config.toml
norm_place = "pre"
positions = "rope"
tie_word_embeddings = "early"
lr_head = 0.00552
final_lr_fraction = 0.0
max_steps = 8951
Each number is 50 + 10 x the weight over the matrix's rms, rounded and kept within 0 to 99. Layers, rows and columns count from 0.

# up: layer 2 MLP up, 3072x768, rms 0.136, rows 2509-2544, columns 96-191
# down: layer 2 MLP down (transposed), 3072x768, rms 0.0623, rows 2509-2544, columns 96-191
up2509:67 49 44 60 45 71 60 54 42 39 68 62 46 45 47 48 52 46 58 68 47 56 39 45 28 42 51 52 59 37 59 47 53 52 37 42 43 57 42 39 58 35 55 46 38 39 51 57 47 57 51 61 51 43 54 34 22 46 30 34 41 48 42 49 33 53 49 60 53 54 51 35 50 45 50 54 58 42 60 37 52 48 41 51 53 46 59 60 58 51 57 48 27 48 44 53
down2509:59 43 50 55 33 72 62 42 51 44 57 61 62 29 45 63 54 56 60 73 46 54 33 70 38 48 55 59 55 61 39 62 64 57 48 59 34 52 49 44 53 32 31 41 40 48 37 57 62 52 57 57 49 28 45 23 54 64 33 32 40 43 53 45 54 73 42 33 42 33 36 46 57 61 39 60 70 49 53 39 37 43 32 59 45 45 34 66 49 61 50 44 38 48 71 60
up2510:46 56 57 46 48 34 57 70 48 50 67 48 33 66 56 64 57 49 36 65 52 52 38 69 61 54 44 53 35 66 51 48 50 53 61 44 41 39 36 65 72 67 63 55 60 55 43 32 48 30 55 56 50 71 56 56 52 46 54 38 41 49 48 31 48 39 39 49 63 32 46 60 44 50 57 68 52 63 46 35 52 44 49 52 45 58 49 31 59 35 54 65 61 62 59 41
down2510:38 47 43 58 43 72 41 62 54 55 42 43 51 63 62 68 50 50 40 44 43 51 60 58 45 46 52 42 52 52 43 62 53 51 47 62 50 58 56 66 61 56 49 56 42 47 42 67 48 37 49 52 47 65 39 58 67 55 16 60 70 50 51 47 50 60 51 63 52 55 39 46 52 60 65 45 53 49 48 52 46 55 47 42 41 39 57 51 62 32 55 37 49 44 40 43
up2511:30 50 27 47 43 54 46 55 44 55 59 50 16 39 43 38 46 37 31 61 45 41 49 53 44 47 50 46 48 30 39 50 57 52 41 42 56 37 33 66 48 26 62 34 38 74 47 34 47 41 45 46 46 53 53 44 44 43 67 46 47 50 66 52 51 57 59 34 47 33 49 50 55 65 52 68 52 46 50 59 52 47 42 54 30 44 50 57 52 55 38 54 38 62 69 32
down2511:52 55 60 48 39 35 52 48 61 48 56 65 44 50 57 36 65 57 57 47 53 48 31 47 59 43 51 32 56 54 52 57 59 60 51 35 40 44 49 55 60 42 57 56 59 37 43 63 48 47 62 48 51 42 45 65 53 48 60 37 52 62 60 56 64 50 41 66 53 42 40 49 70 33 67 49 55 48 53 47 41 53 40 54 57 59 50 50 44 54 43 36 44 55 49 52
up2512:45 42 48 44 30 49 61 32 55 39 55 55 54 63 37 43 60 49 40 53 20 45 56 46 42 49 52 41 60 61 54 43 53 51 46 40 62 47 48 49 41 48 42 49 32 35 42 48 58 54 55 60 50 56 48 57 60 50 52 54 53 64 57 58 51 63 67 26 58 44 59 44 39 55 69 68 60 51 35 45 44 46 50 44 37 58 64 41 50 55 51 64 68 49 54 47
down2512:51 41 48 37 46 40 73 44 33 52 59 51 44 57 49 62 59 40 50 77 51 52 46 38 48 44 53 63 73 65 54 64 61 50 34 46 63 49 51 54 51 57 45 43 52 44 71 54 50 50 37 56 37 50 57 60 48 53 44 55 47 47 30 79 36 73 63 45 42 41 38 56 49 50 32 64 54 45 46 57 59 32 54 37 56 56 54 41 49 68 40 61 44 57 48 42
up2513:60 49 39 51 42 37 46 61 42 50 60 49 44 46 47 46 55 48 53 42 33 59 48 57 59 45 50 69 45 45 57 60 48 52 50 67 46 60 45 43 54 70 47 75 44 73 47 51 29 48 53 52 62 51 40 62 60 53 74 58 34 51 44 45 52 33 52 51 47 36 63 62 60 37 52 45 59 59 43 62 61 57 42 48 61 24 43 59 51 61 46 59 53 42 62 47
down2513:46 56 36 44 50 42 61 44 44 58 61 59 45 55 47 53 52 53 57 62 42 49 22 44 37 47 50 51 48 56 65 63 48 69 28 48 46 35 59 26 49 42 52 51 40 51 55 46 55 55 43 50 49 57 39 43 63 47 48 51 51 63 47 56 62 35 43 63 35 57 54 60 51 53 44 50 38 53 40 54 50 59 49 58 50 46 75 53 50 64 60 52 46 54 36 58
up2514:45 40 42 64 48 40 56 30 37 53 59 44 52 38 52 41 38 47 54 51 64 60 49 59 48 68 73 54 47 56 65 39 49 56 55 45 61 43 55 67 68 33 43 74 44 52 48 57 41 54 61 52 52 59 58 61 51 25 59 31 40 41 58 42 41 55 32 41 47 62 49 54 44 48 59 46 47 72 49 64 28 69 59 62 46 49 49 80 56 60 54 46 63 46 53 36
down2514:48 53 46 44 58 52 46 35 52 59 56 57 38 43 58 43 63 60 53 55 53 59 49 54 46 64 69 43 62 61 47 51 53 50 52 59 63 41 44 50 60 55 44 51 32 53 70 55 59 50 53 47 56 66 46 61 29 38 46 36 39 64 53 46 67 51 38 40 59 72 31 48 47 32 78 58 44 67 69 39 46 48 63 43 42 41 55 55 45 44 57 50 50 43 51 44
up2515:49 38 55 60 70 77 31 66 54 48 47 53 45 49 53 41 39 51 38 34 45 59 47 40 62 60 51 51 64 48 45 38 55 50 33 52 41 38 43 45 42 58 51 54 55 52 62 46 41 51 48 58 73 74 49 44 43 56 55 66 64 43 49 47 55 41 68 51 48 47 52 51 36 58 55 62 45 43 52 47 44 28 33 27 48 42 60 48 39 64 66 53 62 52 39 38
down2515:63 52 57 56 44 67 38 69 37 40 56 63 43 58 45 42 59 58 59 51 57 49 51 48 70 33 54 38 61 70 50 42 48 47 47 47 51 46 54 41 41 61 34 55 64 48 40 66 57 52 55 40 55 71 53 58 50 49 69 57 60 61 56 58 48 53 54 44 38 54 63 54 62 60 51 53 41 39 49 63 40 56 49 40 60 54 72 49 47 58 30 37 45 56 63 34
up2516:61 69 47 51 47 57 56 35 53 34 57 34 44 68 52 52 57 49 41 43 40 49 52 67 50 68 51 42 71 44 41 40 61 56 48 48 65 56 54 49 48 42 47 38 17 59 50 66 66 41 45 52 32 44 61 38 36 39 58 49 59 40 56 49 44 61 53 36 49 34 46 43 49 54 45 42 44 23 40 41 48 51 68 49 52 50 49 50 38 44 77 43 36 62 48 67
down2516:54 70 41 51 40 44 57 44 52 50 52 26 51 55 53 48 41 67 48 57 34 30 48 62 41 70 38 61 58 50 56 58 60 50 47 61 59 58 59 54 56 43 69 42 35 40 51 57 48 49 50 48 50 63 45 32 36 40 36 63 49 63 32 49 50 35 57 50 36 42 60 52 54 56 48 51 50 44 57 53 47 41 50 41 75 26 42 54 32 52 51 49 47 50 27 66
up2517:60 46 54 40 54 47 54 59 55 23 54 61 57 43 60 51 55 63 41 40 46 48 36 53 64 42 40 58 45 40 43 50 51 48 14 35 55 55 43 68 32 51 51 53 55 43 46 35 66 49 31 39 41 41 45 37 45 36 55 43 51 37 61 32 42 52 59 39 27 59 41 66 24 51 48 73 40 40 31 49 27 65 67 61 69 60 46 35 55 52 53 57 44 54 52 54
down2517:69 60 45 33 43 38 53 48 46 58 66 46 45 52 53 68 49 72 35 44 47 68 52 50 44 48 36 47 66 44 52 43 39 33 49 50 44 60 44 64 60 52 63 36 45 57 49 53 49 53 49 39 43 47 41 47 61 39 54 49 56 54 49 46 66 51 56 29 44 79 59 60 29 68 32 55 44 44 44 43 36 51 60 59 55 51 53 41 62 47 32 49 38 65 41 66
up2518:53 45 74 38 38 68 50 33 44 55 55 32 51 44 55 52 41 63 50 54 66 60 46 71 41 57 53 42 40 56 38 32 50 47 60 45 45 48 62 58 63 51 22 50 51 44 50 44 60 55 36 41 52 68 53 55 56 45 52 55 47 40 47 51 52 51 55 39 68 44 55 32 52 49 43 48 49 47 61 49 45 46 58 49 46 70 63 47 46 61 45 40 50 35 72 48
down2518:52 59 24 50 48 53 48 53 55 41 31 45 59 52 55 50 63 61 52 40 39 42 43 51 58 51 55 48 56 52 40 45 46 64 42 44 53 51 53 54 36 44 67 51 48 49 47 47 46 52 39 36 54 54 58 45 52 54 42 37 56 50 74 31 51 35 41 32 30 42 45 56 40 53 46 44 57 58 48 51 57 54 61 71 59 43 50 55 54 50 52 50 41 53 29 64
up2519:60 45 39 59 50 38 49 44 68 44 67 52 43 40 55 49 59 31 50 54 45 47 43 39 37 67 35 77 55 64 59 30 46 48 54 48 65 64 42 40 54 55 40 60 63 47 51 49 48 59 48 38 54 56 60 52 54 56 52 36 45 26 56 41 65 61 61 39 42 56 36 52 44 48 72 54 50 58 46 57 59 65 52 54 43 63 55 59 43 55 48 46 27 67 54 49
down2519:36 63 42 57 42 52 66 75 44 37 23 52 51 51 59 40 59 49 56 64 43 41 61 52 38 60 56 43 60 47 41 36 43 47 61 57 46 46 49 40 59 59 58 62 43 40 60 78 54 49 51 49 39 45 51 42 51 62 43 53 50 36 50 30 48 35 62 38 48 55 43 39 56 43 49 46 42 51 45 51 46 71 54 68 54 41 49 39 51 45 50 49 51 52 45 42
up2520:48 56 52 59 57 39 54 66 54 45 50 61 45 66 66 56 43 46 59 52 62 36 53 46 45 51 36 45 58 30 43 38 58 55 52 49 50 60 56 35 37 31 57 31 39 60 64 35 47 32 42 50 47 49 47 44 56 37 46 55 67 42 54 38 50 52 54 52 47 59 46 33 55 43 53 43 51 54 35 57 47 43 40 47 36 60 40 65 54 56 51 60 46 39 40 62
down2520:42 53 59 58 52 61 52 65 52 35 46 63 30 60 59 46 52 47 44 66 51 49 50 63 22 60 46 61 36 59 45 64 49 66 41 59 59 34 56 43 58 47 58 47 36 59 70 54 53 62 54 46 53 45 51 31 47 43 39 51 43 29 42 44 70 50 56 46 53 50 59 56 59 22 39 47 49 44 73 71 40 39 74 36 57 71 39 54 55 53 50 43 41 63 38 54
up2521:46 48 54 63 56 49 47 42 50 44 31 51 48 45 41 54 65 44 54 52 62 37 52 61 56 52 46 38 54 45 51 52 32 46 50 66 61 44 65 55 37 64 49 49 52 54 49 43 57 46 38 51 62 48 48 55 39 52 39 39 41 58 53 51 52 47 53 38 50 45 49 55 51 50 46 43 42 48 55 65 44 64 42 54 42 59 41 51 52 56 44 55 53 38 46 56
down2521:36 38 48 40 53 45 44 62 59 41 45 42 50 58 51 57 38 50 40 47 47 55 58 53 59 38 40 36 38 52 58 54 49 53 53 51 55 46 58 51 50 51 38 42 54 62 54 58 47 45 56 53 40 72 61 45 52 50 35 50 50 44 70 68 37 48 67 38 48 47 52 45 41 44 53 58 41 40 55 52 56 51 50 46 49 48 44 65 21 46 59 47 61 51 43 64
up2522:36 42 41 46 42 43 40 45 51 49 43 74 33 70 32 43 43 52 52 43 46 38 57 39 40 40 54 47 52 49 41 35 56 42 60 55 45 63 55 38 47 50 55 44 56 65 32 50 51 46 44 58 37 15 60 42 62 38 60 54 56 56 38 53 39 51 46 41 46 28 49 45 53 44 47 47 47 30 49 55 62 47 69 54 58 58 60 72 66 58 50 54 36 57 47 50
down2522:51 43 69 39 42 65 55 46 53 55 53 61 44 57 39 46 45 58 54 38 43 53 49 42 50 52 59 43 33 54 57 49 58 40 64 55 56 47 42 41 47 56 40 61 43 49 41 59 45 51 45 54 49 43 60 54 50 38 47 54 32 72 38 44 49 45 51 46 52 36 52 57 61 50 50 48 59 43 45 49 47 46 58 58 26 40 57 55 68 46 37 52 53 40 56 43
up2523:58 49 56 65 41 71 42 71 55 51 29 45 58 39 29 33 59 29 52 64 52 62 50 50 60 54 49 51 32 48 58 32 19 80 55 35 48 40 47 38 43 59 49 40 37 51 69 40 67 50 48 47 40 39 51 42 54 28 68 52 55 76 59 45 32 47 47 45 58 44 53 35 70 50 48 48 44 60 47 52 62 45 48 68 47 47 45 57 45 49 56 47 34 43 47 28
down2523:62 40 45 55 58 64 64 58 55 48 24 55 52 64 48 36 50 44 49 52 43 52 56 31 54 46 54 60 46 60 55 44 30 56 48 46 52 47 51 41 39 59 56 40 57 36 53 57 39 42 50 43 34 55 35 51 64 42 47 50 55 69 31 58 42 61 40 53 44 29 53 62 54 49 60 58 46 65 38 50 20 45 34 52 39 46 50 49 40 31 31 42 47 56 57 37
up2524:43 37 50 65 48 36 53 43 49 57 59 51 48 49 67 47 38 67 25 50 43 51 59 46 56 50 62 31 48 42 41 59 54 51 55 47 47 52 62 46 44 41 43 63 54 55 60 45 28 38 46 58 51 50 63 49 42 53 41 34 53 45 43 57 43 62 55 44 68 44 56 40 54 48 45 64 60 46 37 58 59 56 50 48 67 39 52 55 68 40 35 44 57 39 48 29
down2524:54 40 62 44 60 56 65 43 58 34 40 41 38 60 50 53 44 58 52 43 46 54 59 51 40 51 54 42 32 36 42 66 45 61 66 47 41 43 45 43 46 39 60 52 46 44 47 55 34 41 56 37 44 60 43 45 59 65 80 40 73 51 49 75 54 56 41 55 47 40 41 54 65 54 60 67 52 49 44 43 42 50 63 43 45 46 46 66 52 56 33 49 41 53 46 51
up2525:52 66 38 41 36 39 38 60 55 44 62 51 48 49 43 40 57 48 57 61 60 28 40 51 47 52 52 35 55 36 47 45 68 55 50 44 63 43 40 45 43 39 79 36 50 44 63 50 37 48 60 64 67 39 39 38 54 55 63 68 65 54 51 44 36 75 54 66 67 52 42 32 62 30 50 43 65 58 48 52 38 62 55 45 40 59 47 41 48 43 62 61 47 56 49 30
down2525:63 58 33 55 40 39 44 46 46 50 53 45 50 55 42 47 73 38 49 66 50 48 45 59 44 58 54 61 30 40 33 51 47 45 39 43 74 31 74 43 51 57 53 32 56 67 40 46 57 28 53 50 67 57 33 46 49 41 41 50 45 37 48 53 53 54 37 49 51 50 49 55 52 57 55 45 64 56 43 67 38 49 79 62 58 51 46 48 62 52 43 60 46 51 38 54
up2526:54 56 50 48 57 54 46 65 48 64 46 33 54 41 45 67 47 57 45 60 35 53 46 66 61 77 45 67 29 59 42 35 42 46 52 49 36 51 43 28 44 66 58 41 39 50 36 70 49 52 64 54 50 67 53 41 38 49 53 57 58 42 53 48 58 52 33 54 41 33 39 51 48 68 66 46 63 39 47 32 39 49 47 40 61 49 54 56 71 53 71 54 68 39 56 64
down2526:54 34 64 32 55 28 37 54 62 67 62 34 56 47 54 52 38 47 69 59 54 77 38 47 36 57 44 73 32 69 52 30 38 64 55 11 33 59 47 72 60 54 58 30 63 48 50 47 57 32 46 47 47 58 78 63 44 38 45 36 34 40 53 47 64 51 51 60 59 49 59 59 25 49 53 49 54 55 60 53 35 39 34 50 74 48 34 66 63 32 63 54 53 37 47 55
up2527:40 43 40 71 49 56 36 50 60 46 35 64 50 50 47 33 57 45 66 44 45 47 54 41 46 66 62 60 37 44 30 32 43 47 71 50 53 58 51 58 58 38 56 58 53 49 50 52 54 45 55 59 52 57 44 66 54 54 57 42 62 41 50 70 52 49 50 56 53 38 59 51 41 40 36 46 46 34 49 56 59 56 44 35 56 44 52 44 51 60 38 60 35 65 47 51
down2527:48 49 56 64 23 43 46 48 53 47 52 51 47 52 34 64 66 52 55 43 45 46 44 40 47 63 36 54 47 73 41 54 23 42 44 43 50 57 50 43 57 45 41 39 55 45 29 34 39 29 36 66 47 62 26 41 55 52 47 38 60 45 68 55 79 52 49 45 49 51 55 45 59 51 50 45 60 46 38 39 49 38 68 48 71 57 53 57 44 61 41 48 54 46 49 43
up2528:48 50 66 49 37 49 46 49 48 57 48 38 46 49 47 49 52 62 52 46 60 45 64 57 60 58 51 65 44 51 50 33 53 63 56 53 50 54 45 52 56 65 45 50 53 56 50 53 49 41 42 56 41 39 43 47 39 48 49 40 69 39 59 39 50 49 47 48 47 42 46 48 49 62 49 73 50 42 58 59 39 46 59 47 58 55 40 51 54 41 41 45 45 52 48 45
down2528:59 40 45 46 52 53 56 54 64 57 48 57 51 49 47 53 42 52 61 57 56 38 58 51 48 53 39 39 66 51 41 54 50 44 48 51 49 42 49 36 51 58 51 45 46 49 66 55 49 51 52 35 44 34 52 56 42 37 58 64 46 45 54 52 42 35 50 47 43 49 49 53 51 44 48 66 30 41 44 54 47 53 61 58 44 57 55 40 40 43 53 61 52 48 50 51
up2529:62 45 56 43 46 45 61 46 55 48 45 60 46 38 37 50 48 54 53 56 54 42 57 50 59 53 60 58 52 47 56 50 61 49 55 51 51 39 59 55 56 64 40 55 56 41 38 41 42 65 65 54 38 60 40 50 56 56 46 54 46 49 60 56 42 41 54 34 59 41 49 45 62 44 61 39 65 60 56 65 52 69 72 53 49 46 51 57 61 56 53 62 41 34 27 48
down2529:42 32 49 42 54 63 33 42 52 67 49 61 55 41 64 63 44 55 69 30 50 62 63 45 47 47 65 46 47 58 54 61 62 37 53 57 36 58 57 37 58 48 47 53 56 49 46 36 68 62 43 59 50 55 56 39 78 47 49 55 30 47 60 52 40 48 44 38 58 58 41 52 49 38 59 55 70 53 61 49 50 57 57 56 54 55 67 65 50 63 40 53 61 63 35 50
up2530:52 29 51 53 55 45 47 52 67 50 49 59 45 32 56 63 73 46 34 41 56 48 50 38 37 58 67 63 37 25 57 50 62 61 39 60 49 57 40 58 45 59 68 39 55 57 51 41 45 42 46 47 53 54 39 42 55 37 39 54 68 56 48 62 59 57 64 50 50 60 50 43 54 51 57 49 44 47 48 62 47 58 51 51 65 33 39 56 47 56 45 50 56 47 71 45
down2530:43 44 55 60 69 44 56 43 40 39 62 36 56 68 43 51 58 49 58 48 57 57 42 50 25 43 41 57 42 57 43 45 33 49 48 70 45 70 59 48 52 59 38 32 56 53 45 51 43 61 46 47 49 58 61 62 52 58 37 47 58 57 59 60 48 44 66 46 57 27 40 46 49 56 49 58 46 66 43 65 53 40 46 48 49 52 55 38 67 46 49 31 46 53 48 49
up2531:42 47 51 52 66 59 49 46 54 50 51 54 52 51 52 65 62 50 33 43 47 58 69 54 47 43 61 50 66 43 50 46 52 56 37 58 41 55 51 51 62 44 56 75 55 56 51 48 30 43 35 47 66 56 47 48 59 55 59 64 62 49 56 47 50 43 49 47 34 44 39 45 35 49 56 66 58 39 44 50 49 37 45 64 56 43 56 62 62 50 47 45 29 67 40 85
down2531:48 61 45 51 54 43 39 70 36 55 55 55 51 47 54 60 55 60 44 41 49 57 57 57 70 46 75 33 54 41 38 55 62 26 42 43 50 67 67 48 59 36 55 47 46 33 52 62 38 39 43 60 69 69 47 54 46 45 52 44 45 38 70 41 47 53 45 46 68 48 44 44 56 54 48 59 51 42 60 60 71 59 51 25 61 49 52 47 69 57 49 52 53 66 36 72
up2532:37 52 58 54 55 35 56 49 54 63 47 40 54 50 49 42 58 38 51 50 35 43 60 44 45 53 42 51 70 75 59 56 46 45 48 57 42 48 64 50 47 55 52 56 54 60 53 43 57 43 40 57 46 50 52 46 37 58 60 44 32 54 63 39 58 61 55 57 42 39 50 48 57 48 46 54 52 52 49 56 58 43 56 48 63 59 64 60 44 45 49 69 48 48 55 51
down2532:54 57 38 39 50 51 51 59 50 47 65 57 55 52 63 70 68 49 48 40 45 46 39 48 53 39 54 58 65 48 45 66 50 52 51 66 39 56 65 42 53 53 51 60 55 51 67 42 51 32 34 44 47 60 62 55 59 48 42 53 38 46 39 44 81 50 40 63 40 59 35 47 65 58 39 42 51 65 52 54 67 41 55 48 48 55 55 50 56 61 51 50 54 54 74 50
up2533:53 53 63 74 61 41 56 45 52 42 32 54 44 61 62 61 36 46 29 58 40 59 50 34 47 64 61 47 51 47 62 61 51 60 55 66 52 56 47 45 56 74 59 45 44 37 61 49 31 32 46 40 49 44 71 37 48 55 47 35 64 36 61 33 29 60 67 37 53 38 35 55 52 42 55 51 46 43 64 49 40 41 55 57 77 57 57 27 60 57 65 38 47 29 48 72
down2533:49 33 43 65 35 22 49 48 71 48 52 50 43 62 53 53 56 35 50 39 65 43 59 33 59 55 58 59 48 68 48 45 50 58 48 46 55 59 33 58 56 50 58 61 57 53 56 40 36 45 39 53 54 48 59 49 84 43 58 47 52 44 41 53 53 47 67 53 53 39 63 77 48 53 37 37 54 65 41 64 58 53 56 63 58 39 38 56 58 41 51 42 54 51 57 63
up2534:48 60 40 61 58 53 60 45 62 63 72 35 50 49 46 65 62 40 49 61 46 50 62 44 41 54 58 61 58 44 56 52 45 52 43 47 43 44 35 54 61 51 51 55 38 59 36 46 59 37 73 41 65 48 47 43 59 39 36 53 47 57 50 41 42 60 41 56 64 57 49 64 34 53 51 66 41 45 29 65 31 37 44 32 59 59 32 35 57 52 46 55 33 48 48 43
down2534:39 62 56 57 59 63 54 48 53 63 39 53 44 58 40 32 58 47 79 48 60 47 53 36 72 49 56 39 36 60 52 41 52 59 38 53 42 32 58 34 50 51 37 60 48 53 37 26 50 51 67 66 64 56 64 48 44 56 44 50 50 42 44 60 66 31 40 42 34 59 57 42 59 52 66 62 46 43 66 51 43 56 55 52 61 62 52 64 52 43 49 59 55 41 46 37
up2535:38 41 56 43 66 56 51 34 56 52 45 53 66 41 62 67 52 56 45 56 53 49 64 73 53 66 53 36 59 40 38 30 54 42 52 52 49 67 53 58 44 46 34 53 60 24 51 36 41 41 50 47 58 53 43 44 40 64 50 54 39 44 57 75 49 51 53 50 30 58 49 34 50 48 44 46 63 47 51 52 34 54 39 48 57 45 60 75 44 47 45 32 31 55 34 45
down2535:21 30 50 35 73 38 65 52 57 45 66 60 50 43 52 42 40 50 43 42 60 43 39 62 55 35 57 53 29 67 77 57 46 48 39 52 33 34 38 53 39 40 71 25 59 39 69 36 50 55 43 45 57 65 40 46 46 47 55 35 50 35 61 38 53 57 40 41 56 55 53 54 41 52 68 59 55 46 61 47 46 52 53 58 56 56 46 58 45 30 58 44 49 41 68 34
up2536:43 49 49 54 42 51 57 47 54 43 56 73 48 70 66 52 43 50 48 56 57 45 56 48 53 57 45 61 71 50 42 54 55 59 41 40 37 53 64 64 51 42 51 71 51 48 48 56 70 53 46 56 57 52 58 35 50 28 59 62 53 45 23 65 57 42 53 59 46 61 61 50 26 57 45 32 55 50 39 51 33 52 49 58 67 57 35 34 38 60 65 45 32 63 56 34
down2536:49 46 50 64 65 58 56 52 52 48 58 83 47 55 66 60 54 56 46 41 64 33 62 66 55 47 55 24 46 44 61 42 59 38 53 36 55 59 51 43 52 63 51 72 49 43 51 60 67 57 43 63 48 67 55 40 42 14 15 62 44 46 35 35 41 51 57 40 46 43 57 51 61 61 44 57 64 55 56 50 53 52 70 41 58 59 55 29 65 55 55 48 50 55 51 50
up2537:75 45 59 53 31 31 53 61 57 53 55 59 36 36 62 38 38 55 44 57 58 51 48 49 39 43 46 59 47 47 63 59 46 47 47 47 64 49 59 46 59 34 58 53 46 38 47 42 51 51 47 56 69 49 60 55 62 46 36 52 46 44 57 52 51 53 55 39 40 55 60 53 48 62 41 54 57 69 40 47 41 63 55 52 30 36 46 43 35 46 53 48 35 64 66 55
down2537:45 50 60 25 57 65 40 52 30 46 43 49 66 52 49 52 56 41 25 40 53 34 49 69 50 48 45 46 49 50 43 53 58 47 57 50 39 60 56 62 41 58 65 45 60 44 57 43 39 47 43 41 51 42 72 44 45 34 49 57 75 49 51 53 46 52 51 46 57 51 53 58 55 40 56 48 38 59 67 45 54 34 63 46 26 44 49 54 54 56 61 68 54 65 48 59
up2538:39 51 60 58 68 55 33 41 54 36 59 59 51 47 40 47 52 36 40 62 51 44 45 42 50 35 64 41 72 58 59 45 55 56 67 48 50 41 52 56 36 54 47 37 61 54 51 62 64 38 51 61 56 70 49 57 55 45 49 49 58 44 30 43 46 54 41 52 52 50 48 56 59 60 61 29 45 60 36 57 60 45 53 37 54 41 64 33 54 64 54 53 47 44 71 53
down2538:45 36 36 65 50 39 54 59 46 46 77 55 63 55 28 41 71 39 68 45 45 59 52 48 58 60 37 55 47 35 48 51 61 50 53 37 46 54 65 52 46 56 53 41 66 52 58 43 34 56 64 59 24 59 42 42 59 42 55 56 35 62 48 45 49 49 40 54 44 55 42 34 53 49 46 47 51 47 43 41 49 50 49 46 42 65 48 44 58 61 51 61 55 38 59 57
up2539:63 54 51 54 37 42 59 36 62 36 50 66 42 64 38 62 46 61 53 36 33 40 53 48 39 40 58 64 63 62 44 56 52 30 49 45 52 48 49 31 38 70 59 58 30 48 49 60 59 51 43 25 65 53 51 51 55 54 49 53 37 45 59 51 45 52 62 51 43 44 48 57 63 47 59 47 56 45 63 36 42 36 63 44 48 64 45 47 46 65 63 24 42 50 42 66
down2539:50 35 67 46 51 47 64 47 74 63 53 61 49 52 46 34 49 47 39 37 35 53 38 66 50 54 59 54 49 64 49 71 43 48 67 68 73 60 56 42 50 49 72 55 43 48 36 47 52 56 51 58 50 63 52 43 39 60 52 57 46 45 50 47 49 69 44 44 51 60 49 60 58 67 45 48 46 66 44 59 36 71 65 46 61 55 53 39 51 61 59 38 51 44 44 62
up2540:54 42 45 74 52 56 72 40 53 44 70 40 47 56 27 39 40 49 50 51 56 46 56 45 55 54 34 50 49 61 32 60 53 50 57 33 62 55 55 39 65 54 51 44 53 59 67 52 58 71 46 51 52 43 54 49 34 48 67 69 42 57 52 22 44 50 57 32 52 48 31 48 60 60 53 58 56 62 47 54 42 48 45 40 56 30 56 60 51 52 58 68 48 43 47 50
down2540:37 25 66 40 49 62 51 41 55 47 42 50 49 53 32 56 48 39 53 51 60 51 34 54 51 54 52 53 38 67 63 58 49 73 56 55 49 43 51 52 48 62 38 44 63 54 54 44 41 50 50 52 45 42 45 59 56 59 53 70 62 35 51 60 55 60 42 46 41 64 46 66 26 41 55 55 55 54 47 56 45 61 65 60 27 40 45 36 54 39 46 49 55 45 43 59
up2541:62 33 48 65 60 59 58 52 59 51 46 43 50 35 51 51 57 45 51 53 62 19 64 31 51 48 48 57 47 41 61 37 60 64 50 68 51 54 54 38 36 61 68 53 45 41 45 40 47 53 41 49 18 34 73 54 50 52 51 46 63 39 52 59 36 40 50 55 53 40 50 53 46 27 40 49 31 55 45 38 26 51 70 31 48 37 42 65 60 45 39 32 44 48 62 48
down2541:47 37 55 51 48 41 66 52 57 48 50 49 44 59 49 69 44 36 57 45 59 43 42 41 48 50 51 42 53 38 53 43 43 35 65 54 51 67 62 55 61 52 66 54 51 35 48 61 50 59 51 55 34 50 71 59 68 54 51 55 51 53 53 44 69 42 30 54 48 42 47 60 40 36 59 38 42 53 47 62 26 52 35 54 50 42 57 52 45 66 47 36 51 57 46 49
up2542:55 62 48 43 34 47 49 51 48 50 54 54 45 48 44 56 60 56 57 44 52 50 28 53 55 42 42 54 46 51 55 59 61 61 51 56 49 45 66 52 64 53 37 55 45 54 60 56 56 55 40 66 57 50 41 46 41 40 56 50 50 43 48 51 43 37 51 49 41 59 52 50 49 53 72 34 65 63 48 55 52 47 49 52 52 44 50 49 48 56 58 41 53 66 64 39
down2542:49 57 52 64 71 43 60 40 47 47 52 51 56 42 55 49 63 50 43 41 47 52 57 46 54 60 43 64 55 52 51 52 61 46 55 54 32 57 56 50 53 60 50 55 49 57 47 48 61 38 49 41 25 44 44 58 44 52 50 45 42 53 54 44 30 48 52 62 41 42 51 51 46 44 61 57 55 47 43 54 45 44 53 58 55 43 49 46 30 54 49 44 59 56 44 74
up2543:49 42 56 44 43 38 49 53 49 55 32 39 55 45 55 49 68 54 54 57 48 37 56 31 40 52 57 49 51 48 47 72 53 54 53 45 61 45 69 46 65 70 46 50 25 74 51 59 44 64 48 50 55 42 53 58 62 52 43 62 40 35 53 56 55 67 41 57 40 55 58 50 31 47 43 53 45 52 42 50 58 40 55 48 43 42 65 49 70 50 21 48 47 48 48 54
down2543:36 44 41 55 46 52 37 55 51 44 48 51 47 54 52 57 54 49 34 39 43 37 66 47 42 42 61 63 42 45 50 71 63 65 54 50 50 42 31 46 49 66 44 48 38 43 41 60 46 43 50 71 53 64 47 59 56 40 26 32 53 56 38 61 53 62 47 50 43 60 34 56 32 58 61 51 38 51 44 26 49 48 49 20 73 55 53 67 58 40 50 58 55 62 48 59
up2544:63 47 38 54 44 66 39 57 42 43 61 43 49 37 33 54 44 53 53 56 68 51 64 47 59 50 45 51 57 35 59 50 61 45 45 31 50 61 42 44 37 57 53 55 43 41 46 65 45 52 33 28 51 55 64 32 55 45 42 44 46 48 45 52 34 39 70 40 53 44 55 34 55 53 50 63 56 30 37 50 46 49 58 44 58 58 32 35 76 62 52 48 44 36 32 43
down2544:56 47 49 37 45 56 44 63 54 55 59 32 49 56 49 38 48 71 44 61 62 35 54 37 36 31 57 51 58 40 29 35 33 50 46 42 53 81 58 37 55 48 60 57 57 56 61 49 68 44 64 35 54 42 63 45 70 39 56 46 39 50 34 45 30 29 66 55 48 53 67 59 51 47 43 54 75 54 37 55 40 51 55 40 41 49 23 56 53 60 45 55 59 40 47 43